Weights of a small transformer language model: a variant of Muon for these matrices.
Each number is 128 + 32 x the weight over the matrix's rms, rounded and kept within 0 to 255. Layers, rows and columns count from 0.

# layer 6 attention output, 192x192, rms 0.089, rows 144-176, columns 96-191
[[156 121 115  92 149 148 116 115 166  99 129 151 139 155  79 136 145  95 159 108 127  99 127 111  76 116 110  90 102 132 124 146  84 107 123 150 143 198 177 146 116  59 122 135 148 121 140 147 119  90 132 133 101 130  87 116 139 110 110 110 125 147 189 151 105 144  89 123 106 105 107 144 116 121 135  65 151  53 160  50  63 145  91 128 100 178 112 202 183  97 143 171 119 164  89 124]
 [ 95 118 138 157 112  82 132  94 112 172 198 125 157 152 134 108 161  97 126 152 133 115 122 159 167 144 137 102 114 175 151 131 109 136 151 154 142 138 110 130 170  26 125 115 138 128 128 140 127 133 145 108 109 108 139 129 127 122 144 141 149 125 111 125 119 105 123  76 125 133 102 161 173 129  68 195 115  86 117   5 151 130 148 131  70 152 154 205 143 154 178 164 101 155  95 142]
 [202 158 100 125 177 168 125 147 135 175  82 117 152 115  92 118 133 159 166  71  83 158 123 130 128 166 113 148 120 100 129 116 183 151 132 124  83 197 180 134 125 148  84 128 145 160 117 156 127  85 125 170  73 169 115 104 141 158 135  99 140 172 140 156 110 193 127 166 143  63 136  98 133  91 165  90 120  70 121 133 146 211 145 157 100 114 169 150 144  95 106 154 183 168 134 109]
 [ 88  71 120  76 129 146 151  75 106  85 154 153 144 149 119 175 143  90 120 114 107 138 139 152 139 102 120 123  70 157 105 139 139 157  78 133 141 122  44  87 151 115 114  84  65 100 113 167 170 129 110  42 151 116 148 180 131 170 151 104 143 214 129 110 155 155 174 101 150 133 136 114 110 112 189 141  97 165 191 158  64  98 139 151 141 136 105 149 198 166 215 133 154  51 125 159]
 [168  78 135 155 154 139 169 129  77 108 105 105 117 134  73 130  94 109  72 117 185 128 125  99 122  84  85 156 121 127 123 148 178  55 143 142 182 143  74  91 122 123 181 119 130  95 149  88 177 145  92 107 126 130 130  64  91 167 124 160  84 121  99  91 108 176 143 159 105 135 143 187 140 101 170 125  83 190 115 108 134 154 168 130 136 119  75 106 107 177 151 107 149 102 118 131]
 [162 168 142 141 149 205 122  67  83  81 131 123 110 113  97 131 107 162 173 140 119 138 147 177 160 194 156 135 177 114 120 135 131 115 121  82 177 115 135 169 163  89 125 148  78 129 146  89  76 138  83 125 152 122 126 107  88 147 141 114 108 131 154 148 131 117  96 163 157 205 124  83 155 131 126 135 149 118 128 134 116  63 104 157 121 111 153 177 137 124 169 124 102 149  89 183]
 [158 169 137 144 136 106 146  73 104 121 144  75 109 159 126 139 142 151 119 106 127 150 156 114 120 130 143 115 114 155 118 105 127 230 111 170 158 211 148 132 140 132 114 125 144 108 150 116 117  70 159 206  69 183  91 135 176 121 165  49  73 114  96 144 137 109  59 142 125  75 175 145 132  86 106 100 178 137  40 128 100 204 142  94 157  97 177 134 134 162  85 155 144 146 177 156]
 [146  98 155 179  98 169 115  96 150 154 111 172 186  99 112 139 134 108 171 122 132 156 149 127 123 155 169  88 143  83  76  81  76 115  81 114  85 141 112 174  96 112 108 101 122 144  99 134  76 147 152 122 108 112 141 125 130 125 188 113 129 152 103 110 156 109 193 118 130 111 119 127 183  76  93 141 109 127 127 143 142 129 104 213 129 110 159  66 134 156 117 139  97 149 156 155]
 [142 126 113 111 110 154 138 129 140 120 123 133 114 164 130 132 130 144 119 103 161 136  99 121  89 115  90 172 123 144 142  95  98  76 126 135 118 150  76 108 153 108 154  93 131 161 133 115 145 154  74 138 171 103 172 163 133 114  95 117 153 126 140 131 150 114 153  72 107 121  73 150 152 162 133  82 181 107 132  83  95  88 119 108 114  98 156  96 148 153 126 107 114 101 118 102]
 [114 122  91 141 125 120 113 110 147 148 129 123 136 191  59 119 164 158 138 120 153 127 144 125 174 122 106 129 130 108 123 101 126 129 173 105 113 109 180 111 129 164 101 122 119 152  91 123 150 128 159 136 142  49  95  98  96 119 116 135 132 161  72 145  87 154 113 102 124 100 124 105 114 151  93 126 130 113  89 165 106 134 160 102 119 159 167  91 106 192 101 126 119 101 122 177]
 [105  94 126 144 125  93 138 112 141 140 158 168 125 141 153 129  82 134 144 127 146  92 123 162 153 143 159  58 146 119 124 119 121 170 127 184  79 154  92  80 135 130 123 128 195 145 162 139 159 118 110 159 140 102 149 171 130 115 159 109 148 140 121  99  80 152 130  98 135 166 162 131 124 101 107  93 170 108  99 117  98 133 192 142 132  97 143  63 152 151  97 174  97 104  95 116]
 [103 139 125 100 149  84 139 158 127 159 139  98 159 129 134 132 127 163  92 133 131 121 180 154 116  84 158 169  90 118 121 126 129 205 152 163  95 174 149  89 139 171  86 123 135 179 117 123 193  74 141 127 135 119  96 164 146 106 135  90 170 167 162  81 160  93 126 157 187 199 187 164 122  97 193 121  94 122 151 122  85 180 146  77 120 142 109  63  95 109 162 107 115 177 139 138]
 [139 151 147 161 111 121  84 108 126 120 152 108 156 100 110  86 153 123 125 152 148 195 173  95 110 154 158 119 119 135 113 142  96 130  86  96 116 151 161 114 108 170 148 128 100 121 121 150 133 158 100  91 210 151 104 100 152 164  91 108 124 104 155 117 192 164 118 154 172  98 122 108 128  90 133 136 112 153 170 191  77 121  75 122 116 108  98  79 132 167 144 151 142  82 130 123]
 [150 120 127 106 142 116 125 106  91 121 122 115 121 119 153 122 158 119 136  89 132 158 167 129 143  94 131 137 172 133 106 169 103 120 127 161 157 153 114 154 144 198 148 100 143 148 118 166 179 159  69 128 195 119 175 141 157 115 159 146 112  88 124 112 178 147 116 166 126 192 136 160  98 164 120 188 118 166  67 181 121 133  90 164 125 103 152 146 185  84  83  74 124 148 117  81]
 [133 123 102 129 119 167 141 133  95  54 124 126 126 127 157 176 131 105 110 160 138 179 152  79  95 157 113 155 102  83 141 120  99  66 115 173 137  96 144 151 107 159 105 119 157 135  89 102 134 170 129 103  91 131 120 165 132 129 140 133 146 186  66 155  85 100 194 109 102 151 167 121 134 143 136 150 119 128  99 104  93 101 149 135 160 123 119 133  60 117 101 143 111  92 117 144]
 [102 127 117 113 105 132 167 154 123 127 148 154 177 129 131 182 101 108 145 125 110 167  96 112 112 143 122 172 132  96 130 125  73 110 133 187 147  54 147 179 131  87 157 148  98 103  95  71 140 148 121 132 129 151  90 137 124 129 126 121 143 138 122  84 128 133 122 111 206 183 114 124 119 149 167 106 115 146 105 112 134  71 109  91  60  77 157 143 104 132 159 190 127 142 167 117]
 [112 138  99 146  93 146 123 159 139 117 110 164 121 119 101  93 136 108 102 149 149 151  83 128 140 155 117 180 112 183 160 125  68 128 115 110  96 162  85 138 128  93 117 192 141 108 150 132  82  90 140 191  76 177 124 127 119  77 111 125 165  76  91 135 212 142 143 122 144  77 118  85 130 218 109 153 102 149 136 104 134 134 157 147 105 142 125 175 110 170 176  98 119 185 133 174]
 [ 86 122 138 162 104 138 149 120 133 147 141 146 132 114 141 106 158 162 139 139 152 138 154 102 138 117 115 113 130 119 107  80 124  95 151 143 109 110 101 139  87 132 121 139  93 115  85 132 141 102 104 109 112 126 144 164 163 110 123 182 131 111 136  76 142 149 111 113 194 132  87 107 156 171 200 116 101 153 141 151 128 107  99 155  99  53 101 131  75 151 137 119 172 148 119 169]
 [130 136 135  74 147 128 120 158 122 113 155 130 117 124 115 128 143 157 159 112 127 119 107 156 125 129 147 155 139 140 125 141 128 122 139 121  64 173 140 189 140 124  93 135  78  99 126 138 111 158 141 120 111 198 106 113  77 122  63 157 153 105 102 114 132 113 111 127 116 168 154 141 141  83 188 172  64 128 112  59 142 151 179 146 134 198 121 148  99 154 199 145 105 168 128 144]
 [145 121 118 114 118 115 119 130 113 136 171 102 128 116 148 154 136 117 118 100 155  86 183 138 174 132 111  95 112 145 107 101  94 218 130 123 114 134 122 103 189 118 136  95  88 202  89 167 140  98  92 150 118 149  69 126 156 124 119 127 128 117  97  80 108 149 106 221 150 107 179 107 126 163 118 107 122 131 151 120 162 189 125 163 116 136  77 117 167  95 173 125 169 101 229 147]
 [117 138 124 126 130  82 127 102 148 133 153 162 128 110 148 154 114 146 145 153 112  89 126 148 157  98 138 145 112 161 128 144 120 131 134 136  96 163 110  40 138 165  82 126 148 208 162 133  74  81  93  92 189 113 133 187 125 116 164 142 138 135 147 103 117 109 108 144 110 103 125 147 139 140 104 157 157  92 106 118  88  95 147  92 122 147 146 100 173 128 161 125  85 116 142 166]
 [109 140 102 180 132 128 131 132 148 102 112 156 141 131 154 137 139  87 108 141 114  92 170 120 133  89  88 146 136 109 114 128 106 127  99 118 141 125 104 140  53 149  97  98 129 174 116 130 133 148 137 161 212 121 111 140 109  81 120 179 121 141 133 148 103 149 143 159 159 110 199  81 143 120 180 129 120 132 103 140 147  92 101 146 134 156  83 120 163 167 117  95 173  92 132 146]
 [110 136 131  89 116 125 136 136 137 127 119 147 104  91  83  78 183 129 136 129 151 129 122 128 144 177  89 116 137  97 122 128 115 113 125 161 107 105 108  71 143 127 126 108 131 131 140 139 104 133 147 207 105 162  81 126 155 134 179  92 113 139  95  97 146 136 134 110 165 101  83 153  68  78 167 207 161 189  86 112 199 118  83  88 100  90 191 170 115 177 148 133 112 176 148 130]
 [127 122 150 138 101 189 108  84  85 107  87 123  93 136 137 134 129 168 103 145 129  92 141 145 117 156 119 121 142 156 137 126 145 124 147 121 144  82 149 104 127 175 154  85 158 188 157 113 108 124 115 111 173 152 162 143  86 107  70 148 120 173 143  87  73 145 132 106 123 163 105 130 147  83 105 131 144 140  98 146 126 140 117 174 173  97 145 123 119 136 157  90 138 125 143 173]
 [105  91  84 125  95 118 116 148 104 134 142 100 125 151 130 149 115 112 131 120 128 119 146  87 132 115 111 141 111 136 152  86 163  99 129  68 168  96 178 112 180 114  91 109 112 110 115 126 144 183 179 155  91  92 112 134 109 130 156 126 159  89 104 156 122 112 126 158 116 120 138 170 130 138 153 139 152 117 179 102 105 120 120 164 153 146 106 174 161 116 114 144 115 175 159 195]
 [152 113 137 100 128 130 130 103  57  78  76 134 113 193 121 159  62 164 132 102 131 111 137 111  90 154 122 105 120 117 157 166 141 108  96 122 200 166 118 119 163 119 188 111 105 115 132 176 151 150 140 124 126  82 149 144 121  89 149 149  68  94  88 162 168 165 121 116  88 137 153 126 166 129 166 131 204 116 138 117 120 137 165 151 122 113  67 163 159 115 150 133 164 114 187 122]
 [ 76 132 102 102 110 103 172 123 125 124 139 131 123 126 155 163 120 129 134 151  95 128 142 132  72 100 154 143 128 149 132 114 114 194 138 111 130  90 118 131 136 136 132  89 143 165 121  53 127 102 167 127 130 178 104 136 160 168 120 114 104 178 139 126 142 125 139 144  97 121 146 120 118 123 167 137 171  94 144 135 139  91 118 104 130 110 142  78 191  93 152 137  87 118  76 126]
 [124 122 152 124 106 113 106 148  88 137 100 100 152  92 146 157 146 140 113 103 162 106 143 112 132  78 168  86  73 109  98  97 112  94  88 124 126 133 141  94 116 123 116 134 187 126 165 118 122 102 131 118 101  88 139 175 157 133 130 107 121 120 122 156 122  77 120 121 150 156 115 125 124 134  94  97 112 112 157 140  73  96 108 192 136 142 150 135  60 134 144 103 113 142  88  75]
 [125 115 132 100 104 105 114 115 168 103 107 191 147 132 112 164  97  84 120 139 133 126 108 125 119 148 171 144  83 141 101 145 127 105  99 100 120 123 113  96 169 118 172  69 116  88  94 119 166 184 146 104 171  76 182 129 127 131 107  63 118 120  93  89 131 121 146 129 102 180 126 109  49 104 125 114 124 119  70 128 135 147 110 144  92 114 152 141 139  85 140  60  76  66 104 181]
 [106 174 130 118 126 160 162 128 113 132 138 102 117  92 131 161  89 157 142  92 113 159 129 130 111 123 129 146 162 143 138  92 111 156 155 130 139 123 104 123 115 174 148 118 186 109 120  94 105 151 106 121  87 101 176 142 118 147 121 113 124 152 126  79  97  96 117  90  61 148 109 186  95  72  87 191 135  86 151 130 144 133 145 172 150 164  90 133  81 134 159 105 112  70 115 169]
 [164 173 108 135 140 166 105 165 127 106 130 120 161 127  89  96 137 140 132 153 141 147 138 107 142 149  97 125 109 146 115 115 126 124  88 100  90 104  51 115  83 132 133  86 146 194  86 127 111 170 115 111 168 134 135 127 124 114 120 109 114 145  77 149  66  99 158 143 133 142 119 156 184  64  90  57  93 164 115 174 170 100  98 133 134 100 145 142  67 132 131 113 172 107 149 170]
 [122  95 119  93 150 114 136 127 142  97 124 177 116 138 140 119 158  99  96 185 120 135 132 100  77 116 151 144  89 119 148 148 119 150  98 136 126 105 153 120 136 137 152 130  71 110 119 126  71 129 111  79 106 116  72 189 131 159 140 186 120 117 179 172 133 142 124 109 112  75 110 126 150 164 104 194  83  66 145 124 139  51 118 148 133 154 143 176 164  46 120 115 138  97  99 117]
 [ 90 136 125  94  93  81 120 128 135 159 149 103 102 103 136 147 132  99  85 132 145 117 102 129 168 160 118 112  82 114 123 138 173  98 130 127 153  77 137  88 133 139 130 106 133  98 130 135 134 110 134 125 189 112 183 112  62 169 179 134 133 106 157 102 110 172 164 136 109 130  62 161 126 153 166  67  89 153  80 141  94 153 147 181 160 115 137  95  78 180  76  99  81 143 127 147]]